Part of a small language model's weights.
Size: 12 layers, width 320, 5 heads of 64, MLP 1152 GELU, vocabulary 32000, 24.1M parameters.
Architecture: LayerNorm before each block, no biases in attention or MLP, tied embeddings.
Training: a variant of SOAP for these matrices, 358M tokens, 5466 steps.
Each number is 128 + 24 x the weight over the matrix's rms, rounded and kept within 0 to 255. Layers, rows and columns count from 0. Numbers have three digits each.

# layer 4 MLP up, 1152x320, rms 0.113, rows 1033-1119, columns 80-159
118125166126142137130112131150139173117108155137131086128083128123109124109090141107161154125122097181094151136129102075125130147103154116120097108140149086139188110112128155098145159139109100134098111138102125133115126129117112142132121143
196108147095089124157104135134132098125116108137078168145103091119171156108109155153147152156158125117120158151162109117150143142148141146132116126118158123148134121090119157141130132134127125074139135105114140127084122098125162129131148122
148103126095126143078132149131148125139120080121142103140108150104136117124148138111148119132168082148152138150132167125144116118124124103152144131098162137120045107112106151172126101184144128079162151110160146151121110092146109133137138074
182170143107176142094078156115102102113158109170132104116105118122119132121117157105097130099150188166089127122128156119140199150154099128133118121153137120156106162152109115149173115188150110105126099153148105102157144127135154134156074091
124125077120149124147130130142117095138114098103128113094118061123132116142131091139163103178126129098135122105124153109102118071124160171185145142125154135138139133134189163111141136150149111119137122114104155153109153094132173163104129106
113126114105123145117113126117126113105133092119144108138101137102139148118120147107139162082149103094157096149136142137084175146103114108130121119144142116169164119120108107128110108154134136132155160103130137127101098181119122141125130103
131160148125111156077135128125177150129154124122112141129138114132112174137127153130156140121147136066161117138135135128108154127158059129103156109105149113143146113167126137109127099096119099171123127087112125134108152164140153131113148092
134119105127137147120110100129130118139130110117101147101099094067161105139148115155202127078142127110122122130107113155161133151107130121104117103081130157126145120138140130116145112147111151104131170121173131152136191169120128107163082119
094157139128195122119101125124158073120136096106119166113112149105070087116153105102118116157131120149094100159163121116091138143135157131092126154129165095144120142187149166153177106151139128124096135158098136111084127124120101141136086127
116125137124149170099118136094150093141097132134147150158114146165132119113101170124173115156130103113122153124134118130144134099164098158176102125148143129140159146107130111102148090129124136121110112128146119184116149120156129105120097159
149102097113131115106121086117158125112102102122159151126116110157128096080121128110113116116173148125117123141157139098119116161093143146126117114197174147143119128125088167163214139145124123108099126136154141137124159162145152092166126130
126157141137109137117106188100134122088119091109147113151148132107132108121126181166103109123115135117155189138143115140141114136165176162138119139164126152105117167116107143138140183133096120132144112129123165133135119126141130107135130112
088122126122096165134180137175138126149128143164134166108093117125120110096133118156107122155116106144094164112150085088164123116109155168227170103131136125135105136118148155145110100081130103154144116191118151130087116111135191083105100125
191165157146123161088129154115148173110133139063136096133101100111115127138126105177115164102103134058171122113178124110150113136121132167073088143118123132095135055159117164084153096151127097139066122160103126113072130133143155159115150135
175122122110162110106119173081133098145105131135105088149069151102094108137133121143097097164165101129115157146149175128105156171143107092104094138114092181154106139133129111133103166174132121119150093142134114094122096121120110159129118113
134080158119111099169127145155108098139151112089137107101121161135171129125123123145132143184169143144123121119102123132122117132113134160148164134117111126112132118136111132079140101151124110082100141107122142134109117116138102099167110102
133161091120136103137143132103137121127073150125132148155110098143106135110110121114125164118098128094133124090106137193081111143114149127085134107121120128166119136148140114162151121113116113116077151153120163107126145160160180137165116124
163141148113104121132149132181123121141163138094112116114122125121091152131109153177137152152109093091179117119122118144157111152119100158126166121097126112107095145121114129128147110172148142111108089113155101118132123132093124152138118129
130114096096149141121126171132132142148100133076141097136109127136155114125145156152084148119102120124095124089129108129094093157080114109122082086092106108101144156165185092146144139133132152112145110135137148125100096119133087102141112138
098181116117107083130129106175133122088182145096187115154128119153126110125177121138114107148164106122133114121143108109131093137149133088125153102138123157152130116101087152150117121131128130150116115137114112074101105105128114114128096148
106097097112130137210113141137112078091113152111119097166097142117120118120109113199105159170120119137113106096156128156124123106149188162183135169132077142098158112115155111155155096108118121119104136153173151117129159106105114126155141130
104108150135155129135114107105124160120135133117102173152133148101119126153147171124117146107134149145157137103138083063146152129142126160165093117138123171127158116159085143105117115132119142109131111129105120141086121124145099091151091078
197102150160137144083171119093134108115105132106127149130140115162112118115090122146131176164150073137118153106086091115099080134152142109121146115152104165123113166151135103096135153129167154153136087162120123116144145111113120096125118103
150148160120130086115179140131146115124123120087141118115154138149097126121094164218119153104083099112121129134122133120132137163129145097124107109151149188144109149094143062094095118095117104125103113115133141136135123153151093126133151144
119117126140129106152111103108115148147127122127090118124156123183104101130159112127097117128149143124098113135179112139142158120164128141123143114125152146142108116139156148110139164139106161125168101140170160144119163179135133133104143096
136106165159142095134117132120138140119137139139157095158128156112157159113106111112148093137119079152159111144128151160161129117121114152164156142111170119159083139116130147118140151135105122181126109131125110150126088162117133099155094118
102109145179122109117092160095153138064155156081161097145106143122125122136141106138133149098116132139115093146126133150114137098080080161148144160131113136087128116143109089138136122121137106161143134119142124102146103108126132118121092126
176060137148164167120161104053143137138101104095120142088119047107077070119134121133144135101150113168143142123189192143157150123123133160142158106141114168128098089097127149103088117127098107127098143119132160117100127150107162157163151105
138122138140137094104156110129111081161080151083126176093133134151151145146134119165114126140115129136177153104104104124133155164127139095134092133124128132096189114090166142115146173136143109130106109090114122111150106123160119064136106122
109130173135078097160104126133150142109150155074122124118120130135080132122136159165115152129113156131162101120123145118108117096152139121121142112093114120150114137157145118103168143136147127167165093119126141114146164138139144150185115171
126144092092112163123134124143127161114099110115150145110113095163111167163105114144118124136157148173128119112158113119110129114139128136100147129150146116100114097085137120116140151174143152173134089103166179114080117113094115147121163175
123142099104136115118134135148136143146100102120128137078136125126157148103089127131121126151096094141129145126143096130104103111127088115121113129101113161143159112167141114123117128125130115113146119123128101099125076096158114147167142094
152134105144126134150119125125118102144126142129105157101123160132074103148109151123118097122143104111152123173144136097052163153153158115143177174139110103135151116054111136172126165120127157100114147137173154187106119064100128126140155119
147112155082152129105142122140140123154128114137131148129114126192135140135117139084132114124143142112150170140184122126146109115115126125158143100140153107100152106154135118109111138114103124184091097130140127089121170096115102096096108115
174120161134163099138126128125143095074142088105138120139127109165123126150128148104170124137125127116140132090136155147140126140132141131127091144116133131155140113109087159154113117090127137114111138138134148134122129135100142121141153096
182157136103151098138122116112171148095139125104151148127098140123138148119148170172138171131117162104127160115158124133132116135116163132127070119157162194115137065109097073133131153139122131133124163100121133142118106147127121094090183122
137151096168141095132109119111174090091147105101142091105126134105105152118153122122120121192139106127157124124145101154126136119114085141172080125145136110106166077143113157155133158131129183146146178133138113158178163141088148143159147111
102130168076140122117119125128149129087165152102129109160129129104128122146119123139081121135128143133081086146092156134056134141105123087153115057122120150118138141137115106138139126158158100155106149111163126121158124129146128090159143134
110115112120100104115119162112093139115099124100142136118129137133119119176119124121095138138114114140126120115156147133085139150139111118104130146140139148134118144109124129180136116156124132118163217091136105156154150131076167154127156136
146104155126136132102122120120166143106151183105145156093172115142136098118137104116113117180107136125129149099141100163124152118115123131111115139108118096162115150123136143109151144091134114135113086141073103104137122124162125121110124099
151120109108105120124094155125124124169152105102143079145145138083132095123131136140171115128084134117113133126096123106134127138110172124154110122125116148128089087121150148126122126099107141133127148141102113092112085149145156142132123142
093127122135155073127141140103117135142109128115114132159110123164127120097105134120107167112158135122141161107143160127129123168124101152160135164098118149174131088142169139137149112135111128101113162151113156124089149128119123151112137113
139097142137140145127118119105102107115146147131127103118146109129129116127116141144113157122148174136169171143122154119138112130134121101141126085092091116119155148088149094136143159112147115161165171090173118151186088114131150121136073086
144106142130123101122118127138123166169134077104100136100093113122121125092100108142154167127161117095102148137138120150113119166095105097132131125119162161171110119167128112127102089137107130139130149157091156127125093142144148117141103113
127111172129127176145108109136127143150121113131150130167115125177094087112152105103127106145120154108071090139132169152132133090111151108104137119178156120100104108136102166064133131146099143116140125142102121139093149107145142117153122132
121135164115122118109108161146165110109123105139145128101136150155024149105103140135166142128108121168130159130148117123137132128140135129091149145090138143167160180162122098129101109114122151174127087124110153121171144119107120157110086127
157109089171133147181127080084114096125123157100114122131143132150123141112112115113150164159103150112132165046134072126136115128141161169109115123139161103111105156152150093145127126146119119158114110118145124099140153106150158121135158123
138127069115141116120172134170124137087131081084112149136119131131118129114137115137154166115140090113104179161111142148155136125140128135101116114148091098109122092154141122130109112146115121128113135162125124139139179093108122080130117156
140131104153138148088109075160147140127133113102115137152134083123128144155111134148126139133102123107164146131173129158125146111123121115131193091176138116101118086108130102126156160117102111115120110081129143154142122131148122126077146170
124125125097141164115125140133173136145100143153117132164101100089133191109125135114160145150123095108122135068165146136127149146151135133107127117114154103154133139148155148157127109142121128119140129128114179163114114166127151134108144110
112115135126146142150125103121133134143142074085107134147122139133143119106156112147146122121129165126126098118122155118092133135119140132154109088124146122127098116084146121126122168132117149153133151120123142103114129159090138110065119159
144112137152128121115100093113105102152144098125156153123129063141145140099103119135163121111116153112107159130172154125148171118117146126120170140105147131155122118074101121119182146107118146181096106131106114097134126147097151142116130115
144166155164143129156104124152124126094109099096145131156122099101165134107116087095116110110130171140158141105107075129137103161120164156155131127182130117110115111142078130097172137091094114119161127145132124116139162154128140137137119132
125146135183105088104136162117127094134133140118139160160154121128112124112136107108106148111126150115128152094136108106121125093089151119105099130154112125084174129119110181138153133163086115173120144147109185159132153142140117120145143126
149111138135147125118139089094161132117111138130110131147123135103075119129152118126103152135108154088124127125148091126090116141117120144133157117127144116113139134131123104077125131144153110131144111109198120136123148098131111132121158138
143109124131144130135102129122100105131128144123089140144098128099126150163093135158133135132138062137143146107142106133119148103101132125147076151093112087104138130140135102093185099061136132122137111105098142131157122124134107105156090167
090097142104139148096161117113166184142123144111113074147123124124148172126090098150141130103137081129138141133157131096119108098158121124118121107154165092152158067061129149147112163139118065113163162149106131121084133091134130099142117137
091115132120152127132138088167173125101150139108118116089107074099116124140146118130152134134111126131161136132147132136155154126105083162148102080124122135160106088130119121145102133149171134136186138154127088109120132162103119117092090122
163140167152162176113181115094163133138138159119160132168140171154112099109128145157108116078141130097119126147096146126110092133142139149133081135121118168168102104114153132151138110120172145166162137129133121105126128142148124129086088145
152141110125109169102159150116122113157122161132152105104132160136171152113118088194146131165115116090150186153120142133127125128106101115136074152134142144082156140148133149080145106141169155109161100098131143141120092106162121154125132127
122136142147129152123065118079131162129137154168096129132141115182127099157103117153126119156134116120129122087118121130138115147083150150125134125164135170116127150130100167100116157154137164154121100150118128130144133125135115105116115133
107139097157135113126145093122103129138126149133126150146130121150130115135122120100135110127073117132144125099125119167153118150135112147133130129127145136130135127129156114149123155142119177139108172117147137127097148102096149111120099153
131126131107107126110133155095157144170181140173124117057107130088137148049117096102107170114129157142157085065119137085133124105113128134116109148117162120152131115106116132158148095090199115118140128146087145115159157170182100133134126095
117123098112128147185108138181124089139123113097136102092133114161123095133124132122172098088124147123101199105123151076109171179139141125113104119153135124147099123138125099108147175123142114094152128178136156099117104113137114126144146133
103134084113150137135143139113160137120126141116125142165145117104122125099114166139135136097168144159130156127074124121121131164139098152140148135091110108059172155116125057180088139155105094144126168110158130142150134134101132092160108154
158112120133130138122117126156110132120124131101144132183093124120097084126105100113102115109158099140106128131139117120100147153176095116125149156103118127147104122117120111099105130088137155133139162102116087105111108142117171126130114133
135169125160110155112142148147169102103129148198148139129126163119093116110124152151100141135102102132131123133139116091126172144135082125166124089124148121141146074124152101127138105162081152115131102159114161121119112115129133123118127124
117118091186154135134121090115163140120113131085144109146181101153122094151135139132159140113107116136165184137140083136120125142077133155080123095116136130139147127140134144128153140100136124144112081143143133106105178089116123134118125134
138148105124128132091152082106108164102111161091115097105110151122159152133149122114158124145172099123117144107106151111134150154135160118154128116192107150137083097135106119130140112126124063118138122119093124102105166130125159161155130100
132126126152118123133110139147153127126138146123137108127139150170143124092103139150122107160133138140172148123124114123126089132122135111130126124146142128161154114135119107152122117107144154148109131126110177113124120127145127115147146137
127150165103167141128166179164142106082143148132151116181145154148099133117075072136051137114196121171086114149121152117126164148115120143128133051106095141128066099127136125108119137141122085090130127120105145140121101133122138124162136209
113164161133148128147122089199133133146133135167147152111156138131106143159133132130172133139149112167108144165143131085152126109078168153128187091071124130168127118118165128117102111122096128140153134095130133131114104142147143142111117136
134119175092110143151111156174089137140115153087159065104085101122141131138173132113131130157070111137116166113137145135121154107118142152114131167138123164146128124135166172119133129092169160104091124137142156102090131124149115110125140128
129144110163128086140124113142146141136201116081122139169144142155149136126155122144177159175134156134129103167141081129131117128170109134147059121126088144128165103144115131160134129142127115166114125107169111154141133096089105099077093120
147099125098147119121131107099115101158151130119145149145126119181099161125115139090118100138112104158112169149143145122159123113131159119150157112125139133153081142122102135155138121125131141138126128104124122160171189132125180169157126148
194123146084156146139155183121171161120124139116152110083135084176126121144103133119132120118118141137139144123112141108132117117120124131097130083137151150118085179125150152105079110120151118166116101130111125120118139122132115141163160120
126140132126159129099129131131115112111122062109083058146135139118088125123106148144136164100118169104139110154124160147093125153143157135086124126099147145136130143146095113123086156150182138128156123076147137101143097138146147099124166098
142129103167130136138128136145092145127137116139100111127137154176191118142154095111123092155092141112154111116124100118137130134147137124093089124117164122151158136194157127132115170173087134093135112128121107172157157132144148147165124138
146159099094111148103157119104148111143122148149128131114115116155145106123146136147124165164172105117125118122157155136158143098116140125147179108092085110076109125186156110105160145137127164141120135086089118153126118150157128135095142138
142114141109141100090113131104150121147141104134126102129122126132119130108122108117116179145129123174144132137167120109150135114099126100121114120119119099110129112172113123105168099118130154125114140140129139113093078117133128150144146124
153099117112153105097177171170122130149157121108098155088109081142161138164178131136096100127143094165137136132175079136118122110090144135153124086117112142112122103115104130100119122184112135129107144107148155100111150138162138102089055090
114124108139160106172126119129132100153147149149139154113142146143131132155136112122140157122109136173135136125122112140140131135107114148133088136150112119112139125129122116147086155155124124085111147143089090088095119071136158127149142138
128115127151120108177153114140126139078134119134109144105118118111129100149152094088142149089126113091121125109143095120152133123135127167107125121088171103153176114132119104142161136124135124126124120150152131124096133155153073103096088128
130161127118147152103088162154086094172091138154138112153119129153194121167127101114174129095094133150134152160122111115124108151100098135151167135119190147129099141153159130112157088138166155130169116131107156111066158112142079144113115132
142110128102164171155144148156098139126100119093141172110125065152119121133168071153090166149116099141115127120113150108132124120142124087127082095129146093134109116145128127141143114123138137149137150124135096183165187152158135150125124158
117160100136092156107108147145118139164149104125143079145101198091085139128119169118157113088124151155124121101110124134124142088128114115120122154137114155189145045107136123156114131167128112111191175157165120143116178086137122141163084149
149123129131138108128106097111109176119109146096148121070111130137137125172157119114120126171125136089148113131129150141123091130131165097129133107120108198124126129155121143119168111137128160153152200115125106147124120102145106104105137127
# layer 4 MLP down (transposed), 1152x320, rms 0.113, rows 1033-1118, columns 80-159
170137114127129114144096116131111108134137128123143139127114113145175135160148158142106132200112141126169102127108162141132133120118136124167113125118135133137116125158145110134120114125137157101149135142102139111121125132177158091144151124
111109142123123137135125104138091107117147123110094152129129118117147121154105146091148120176154140126127119145130116211129112134115131101120100105155114112113102117128142130144135126094145151115147126110136128104116123095127160162154137106
150121124132135117152106146137129142110143121135132114128161162109125147163118154134107137100123093123160101160091120103099134125128140110095143153184137123115127091084122171159128137127135117140144103164138131119117115136086145129126137139
121100110159125158124133099172105125167119133164139127109106128106087154132155102073162113119127113092111129135136092140117125144143143076144153153152092157129097097121115116174122116134090122096129126078160141135141141107085144100121142131
111128148123169089165152120101134106135128171088078147121117112131148127114153107105127168133153112146098092152126120143090102097151116134113115119139123157115177130153145120118149075132159172121140088176127097140166099115144120144149127112
106140095133101112148112176162138139143114133108157124126102108140138100159142160139133150071132128101152099114110146123158092135116133116122105124152130155144164131152122142108154099112083150138098115135147169102130133127134128153166136106
129143155124134138112116128157152136113105150119155110136143162170145087133149133166140114093131169124124123133137145128126150096141098154108139139113132106141139112108161133111158173109117120126152141138116146127137128127118110131116135101
114134114124118130127114153121124135149138116154138142107137112131127176106137085107077117142125085143142155144106125100086084138118111120109126090123156110155100125125105116071148181124139113128083140101103109149163094088099101135121151143
156134147089109127156124191128094130132114145183128143113156110144125135138093150127118136157132146116156174105090115138145090111076110096115130107110138171108163112088083119123119096145122170130124123158154135144141122112122130140180154128
119124103123133144145151140141162150141131102130129114085134178138120124139128168139181166156105108144176126108122146133129112121109124148095146162185130136146173145122139122146117124169132145126114140123170167128103182104113129142123160146
161113120080132157182122146146141114106180073119187127127126123092171103175086091158136140096076166083132141118126141098100083147132145138105108157147151068087123128125130127168160121102124099145135145142138151143153120149171130127127118127
146142164106110117120101114158122075150134144126090153070116122125137078141122129121142148131134123170193146140123076159161148141121156170180151133153112120134132119153132107144108111072126155126105156082108134133161126132147159141117123143
142124062120143128123132102149094120162106130121131138166122156092116130105179134127115108121099131112125094143149137121096126163135121155057149097114129128126106127148158111110152156140164132105127171086141128142137110132128110100118114131
159144131162143102145157099125138063138117099156079131130165099130112138149135101100135121167126120133119128144109143114123121159123120110133113127150114161144101119162117159142152109119110131090125131111135141127094131107105145168121116110
151096055161091174148104078116126169167093151103141122143132140116105138162101154178141103127078142119139104112083155130143142141131152102169127136058177138140127101157123122115095121121138085169131144133126101108150137150143100225136128151
104133150150153127148109124138127100130125104139127106178108122124108103161119139091092134167153123144085150151133152130158141128129095140115136066132090122113122157166140089138156137153118127123092126140136155137131121113119156148131129064
155086124130144106105153086113107156134164157172120126101124144120079091117121102087121148105088173120099182134086135144106118148134096122121118162138178108136115134097139111100148120109154119121080119135106141137133173137160127116055087162
110149166111122122119144142139109144112111117124123157156110126094119117089149106153165116125130164151106116159126115123136077105120114119103130098101117129163150129091105125130098110115104133151133142150152088145181105135146136163134110131
104119176139160111099135112121145141090137078113095149107128137144125107116168116083165122141114094125202154101114152145114159095120130159098129138110165151118141107130145175117113120133071163139120120149115158124130129101132160124152135136
158156129119141137092074133123154109111135115135123141126127154112127109121118149133131141124118142117141149106138147137114129148101135107103123127151107132180120107128158071153112116072138150112140114105131148156178094097168166138089127151
150158116076187140116092158149145122123156127135123160124121156098094145123160068126174135126109173098101108125141084130140122106168174157132163088105135107148141152083118121110156139155089137105134119093138152122056151145096115125144111143
127136130086176112119116138154125113165095093117155142152098116080119169107150131176151122108148090142140158176139117153154125152141152129149156136104089155160123119145157188156116099126121133131140132117137150115187157156159138102155129076
158123133123118151106144147156124136141111121114120094145169148147129112138123121108134116129112086146224140102182116142103149104101125107110125148133104157104106110109105137117109116143113092139147117136123130126118143124094141127154123109
128101150109117115143113159108120106107147114085094138131121145128140140158145114154168089157113126120137116124137104116122103148139105135084140131163093129139125162110119130145112109098089121143105135129151111103128127150089113133144163112
131092115159128114130135170140133153140155134149111114116140114137085126136094109142120133149132122117155092124144083159115125179117099153128130173145076133166120134133112162121124124153117151124158116154115095116153145163106134139143141110
129150144098144121141086150132145121093151121149152141157135107111133159123124140092124108131129147099114153112104118118128147159130131170141084127160128105140097158127123137112125117108130110145118131205110154118133131118152100138111166101
125138119142119130143154138153150105159153161121126152126126106128150127071129122131144151110113138155155106161132145165125133089098095138135163163111096156118141118177109120126113139106080136152157135098112149090116120143120125111172100174
171116127128114129170108100107130137120147118141164166105149090150143113105138148151158165120108083112133104124133168102123152127147118186076161120150149122100164153134135135120157166165164122114128072132132114080096099145173135138119134111
141121126126099099120091108110122127125152140171140143089144140134141107183144109124134148107114115148156106141131100174120155123131156095114131140145133104126170146134099156153129126118082156161130121145084111072121169129093124119131119141
115128112119070105131109155178136133130137117111121146123064110106111141112143150120136131143166079097097139127096084155132109116156139140168119158116117093147105130101086077155143142157128143165132089123162151100118154149139127159116160116
107151132132118095115092128135166120136142140149138127122121108167151101105083084109092117113096130106103119109152103160118106086130115111134123179124104146118157116097147129100133155122144144108151147117163149170147110134090115125124143120
115181142081131113138142097160108115131159097146149103107170127105139148140120115110099143127111107128156157126163131142156111113176134119097151120091137149141151209158105152141120112143142117175143116142113114147136079116129131092151131155
116094122137116139149099152102133130114146126100133161126113160129085124106089122122119104134137149133160125094138137150071124130105089150178183086147104126114155125164130122134158072101127139138143172106148177145156134112145120143137126129
117136122178078103141149127112126101111150121136110177127127112091138108122127121156085160125105119174112120163162132151144116089110114158112125107144098108151100129089120152110136115081121128148149087167127103149146143112125166085110137088
174127132134119144135137132119147111155135136127109120182107152091116157188093077128141135148153140124128136142117103124155129159190138165083136120125120118107141075110118179157127135135154158120132135072141146111065118122133119158162152110
122108181129154152132157136164135117120118111149182117156122138171134156188143095139090156109130108112095122163088151126165133132124110113159071089166188154123072110166068119163116118168093109141170125130143120091064095120105077168119137075
103154101126110137111129161121125074125096168132088103123139141100113121135101132124167159123120157178136118127136144104144180149180132136109174167141109138155121139123140081134122128189164147145135131123107118104155092126134162152164122118
108107105117114123152156141146125153113139148177105144086133142152093115111131141159138126110136122141125109098133097102130160093112113179066142111114128123134127118141105101118129101143112125122153123160110146116116167139127129110109115129
111126105085130122105117082155135118140153136180124099145134141134152119144127121122124090100127152121144137106093108080135159100152150134131113134122131161138123156122152105098109140129120159138088134130135111123109105129135154116159132105
115097121141156116158126136115127118123144102147095142138115129153113117166150142125116134104134120135133115134074146117106149170094126086118186098139114189117110129159126066135163133142097111080159139157131103116141099180126124126112108146
146117137140125148069136114146132114105141125114109159135168164149140132153139146184148112153133091107122168084132135152171165141131114141097105165111134140090132164133119165113112125123131143131110093095163086108077097152094097157168112154
094146155128108138157139165130119129117129148139093151156128111156125147111149120161145091124135136114137171149134130139163134125087152095110137125147125158144117118127117149148106146132141105144154128112111085114137125132076136135151138123
086107131143089122085127110158122102112131147191118123130172097139128116083116136129140138111118119136101118148149127079082145111155166114148159119144113101124174190127104106180110125142170114148117140117128101144133074106082149151153148161
155143091118120131081153128185192111125131107111065114100151111126149122107113078099155098090135140131175110118132162126105107165089129122098135155140133123189172067124125130118114094121131167114131100121101158161079115128139120117149179152
125070120201121097079173149136128108132120132156095151142110159137142105110168160096138135109131135136146163132107133109117162143108139140188125127155114131133108093088131145168156166146104103180130065115137121147129112121125104130115138162
154121140153166166138138109153133135167092159110172130186111107123155150125179133120128115105138184169130152134165130141122138059123116185129109094113145093100144107156139144069108160145146146145167164173115124165134132160173113113153146158
120159084129103156150107135129116144172170137146133120187113140128082148126133148112099134129124132100140105160166143108160100126132085157082122119133126147151125134100130084149139126124171134098126096109119118135112111153141137184135116159
114142147105110107072127091106143120171156111149111111134141105117137155178142134134108160120122125114100149124142120080154139102119132135105153088157109155150086136130119160151102145109132141137134105090129109114100094161134098112122183152
133137117135102131147152149120111123136187179131142105116149115130110133136131118117123133146137139132131134127137098143139109120103143144125146131171133110130139136112096137145154113084139143116131138116110118118117101128104127127132124145
132121097112143151115151137124124131146131124109113161127149092117120131105121108146105144145150160169128099140100108160130121137128148088141123153109151137132086134096135150158167120096102127143144088100145129130185124125124119110130115109
135104131083140076085157112132145133118120117159098179103157153155161127160130126118150090141133096110113138108131124115122102141133100102104111113115130152165133156142076108158132141126162124148103145140157208094133121107157089146143155143
117092134119161142181140131128150156113149135155090122066137138121138107142144137150144140098125112145168157129132126139108139100138132146095094108123114153159146137160192114106118144130151124108120105110116128097095121074155127191167137123
127132147155156124136103121085171162116122136176167120149129105128120141133142091144137163088140210146186131137144150163112090152117091118156107134135128156073147138182063101119099185147121124124116143145134154116153115152118135109133134086
170120141114153168125118124153126132129137110157174089099139143144162103097153109138100146123127134137124138177178184115170093167137117163157148104119114108117108109168126150141113113096131128137112120132111132144150160097146108107133163139
153116110086138116154144140132083112095134147096161183188173121139082096131111111121103128156133132122118200119162158102121126154156089134133159150112140083124090082134128143154135119170171126164187116137127135136070133110159112088118118103
109099131140086123143128140117131102103111126156126123144145104120089111166144145133169169159165105112105129130134099096127123162122117140114111146158146125153109108106077118129122075154120114137107155121159144127117106128119133126142129118
101131119111136172146103195138145179135125132118099109118121194109153139148110160128066129161125103140135146123183142095095107124152111104127056113169138095146108129102153153152151143153114118088150079112119125118132106118108140101115143131
142123120098163092076103134119134106118135120060096094134122083117115163116114115121150108115122125120130151154159151137125143132116142124161110126140122093105147132078100096113120152126146116137086080090142152159129124131131098134168108143
134112101140115146130154165143076154138090128148134109117136136100131157097139125152118144141133112104146106153109135122108104105105134130101155158129116134170125100134128147149158082138096138131165152159104099098114137105123159142101116153
100124131117141151130140092103121142142096088140082136092136122103148123170116098144147123090133167117149158133100092119086112129141150149138135133130187085148112125110134170114148137125114088132081134148137125150113180114114090132123128127
159113140127117151125131102124151164121137119101127116135119130107102112132150114092107112119151199108151152132138151111090118095109120132132128148108177137113134157106135139123115121150116128123099112142150143111127144161127119107135159131
124130069153144125126158112122113112108106124113131103126141134143144143132127145167101140111132121118141151115117095156145153129108120154117161094107154136122114107148128095097138148133128117155129142148126125140136177086100123167122133110
132089069156141087162086120163128102095145113093117125168148103164148118225114197143160114140101170124139161187146170137121152104135156126114150145153096151125117151161093122109135114116116138114144102141150141097133097102086135134132106152
134153130138117119150096123110149144130149146130182176131141106139166138130122156084099124109139124112154113097160122140119146131109138107124120116094127098153108124163124081101123099148203123144141161167091142066148101173116114116090153110
095095145062115176109112096157099137114140144130159154112162112127124154169130116099111120101160146169113122110114138086167096163125135137119106138156141139174148120124145127147100109101120176106106106131119153151152142135118104104116131132
139114093126129167156154157109125156130142144151154119125132135123138100168109148110121142104120131113127136135112148139105162121123127146126112181164139136133163133161132154127095083161107109102108118152100112144096176098145116116089106171
110089110129149092143121119086103158151143088099139086155152164117153123136098148115136142147176153123117135133131131130131106139144126139046124133129154112137122189163123117093132125096156142138139117102137123132165137156148119125103115150
143153119147103118095142136158137076109109174137120135098110143111141121075151141140110126121100133125082138152119110138149137176140081134107147105121098132119104168104185133155119092142125126094139121124137163146151130156147142122129112116
143050113152112118135145138118117125163141127137114143085095140151144074098119142100130102150123142165149109134133182089149121142089103143086086123193120171068139147143145135127131038107113121159141100115093183163117122145122118137116123172
151143110126167115162135134102118134098149164136155138166146176140178109130095117106105136161105128150132143136104104133116097104124098109151129146120160145130141149137145126140101122112108151147126148142096148148131123105124134147159105119
150170101120131156138057136137062162110125138174181158106150100134135090106094126093128097098111137129149142088094118094117132132100102152123121119139109112128136153118146124120114114140105128165090081093149116102182153135092085117110119103
087149106117173105127131074120186084115134174136154083086163107143122140163099157134131131157103112110113114147154121182149131130129171134164156109130079087152145110136110112146111133108122166058174163111125146124132088126129131145150121110
169123133097115144138143132148132119121085142133130107179166114145128208149127100147120120120134145163106084102122101127102159157157133118112140142121123136175130137086128087089131157176172142147104071107136119149142100162112170129110132154
137111116104108160133169104181088153147086148113077118115105160146171153116144169106123102110128115124142102140113128141181127123079107145130143117100163113120139147100107128141128159111112150110137102142159099100120140152130082156156140114
144103124111109107138107165116148135138124105157137149122144132093110145112106111111117132145121140123115147083104140159131126113122109129101092124118119144176121138147120140119156117145147128133157178150101137104174123136136102159126136126
142154170114103112112098180141120105133147143110156116130118078146174150124100112112125134123137123131155150107113125061159145129182122154166131101088141091121126137160136136116168149169104106089092142097090145076133069167141116141135172129
155150150111112118133086078121109145118128156157136117141116137074135169129122187137091144121169136133161112150122127138132147098122143123069120107117124121122139140110142117126109120125094076128111094110121109083117146132096131116056125113
097097173131102169145127083145149123099128135138061125148208113091170098156108098134088154155134166174090171171145194117143136126115122084141156145153121165145160161162168119123131127126139165117114136140145186174126137081133118114142145138
129136106138105168144102155136097129119169119119168109110136122098132151143145113116138144101124134129118129113149121104126126145130103098080150124171120121136134146126116150136094116115123112100144131128125137121137129127080092113130164100
126129111180094105153124103112155081137115107126129122134120109128163133108202106098114157126114133141096132149151110104124130148143089163077136120100165152167101127113123138097161092107111150052132123126142125128125155055119151169119076138
114096111106093175106108121130087123141104140168128117131142120133136165138157149152092098109140128105107119171091122145116124116072127168099109153171118128112158134124200157100095106115122119117157141118106112109100132174137145113113167123
138159115164138143167101141138141101094186138131158143149144139111105129072125172116111144158109134151141136101130146128145150171144115126141122177116127119123106117137107134115108094140126130153138104152178114088125124116061121124101129186
159160123130140188174114139087104135165120157119144132127116169123119131119163119143158128145154110137119165127162094098143120119130111103141092134120121109141123127110146125159131151116100097109079136145154091126114138112118148118145142152
114104097147134079134140115121112117099149131127129120128159117132098125111120161125104048104118120090076129109131148126113131131141129140113134131125097116106177153113097140132123150109067106161107150156052104110130136148080125084161124113
105109108158132123118118135146122105152148140171124117156141130109112126122133115115131099133122101111147169127140145108105125124083152147119098115130091130155107170141122130139157145090133121116109074126114114141108129138112107131143134145
144118111120128115146123150130162129159097104127166137104154132237179128146141112122116140119144086131122107132127106156150112167149093124144126102109098122122157109116117105148096105193178127151103135077121114125129127145139118136115125079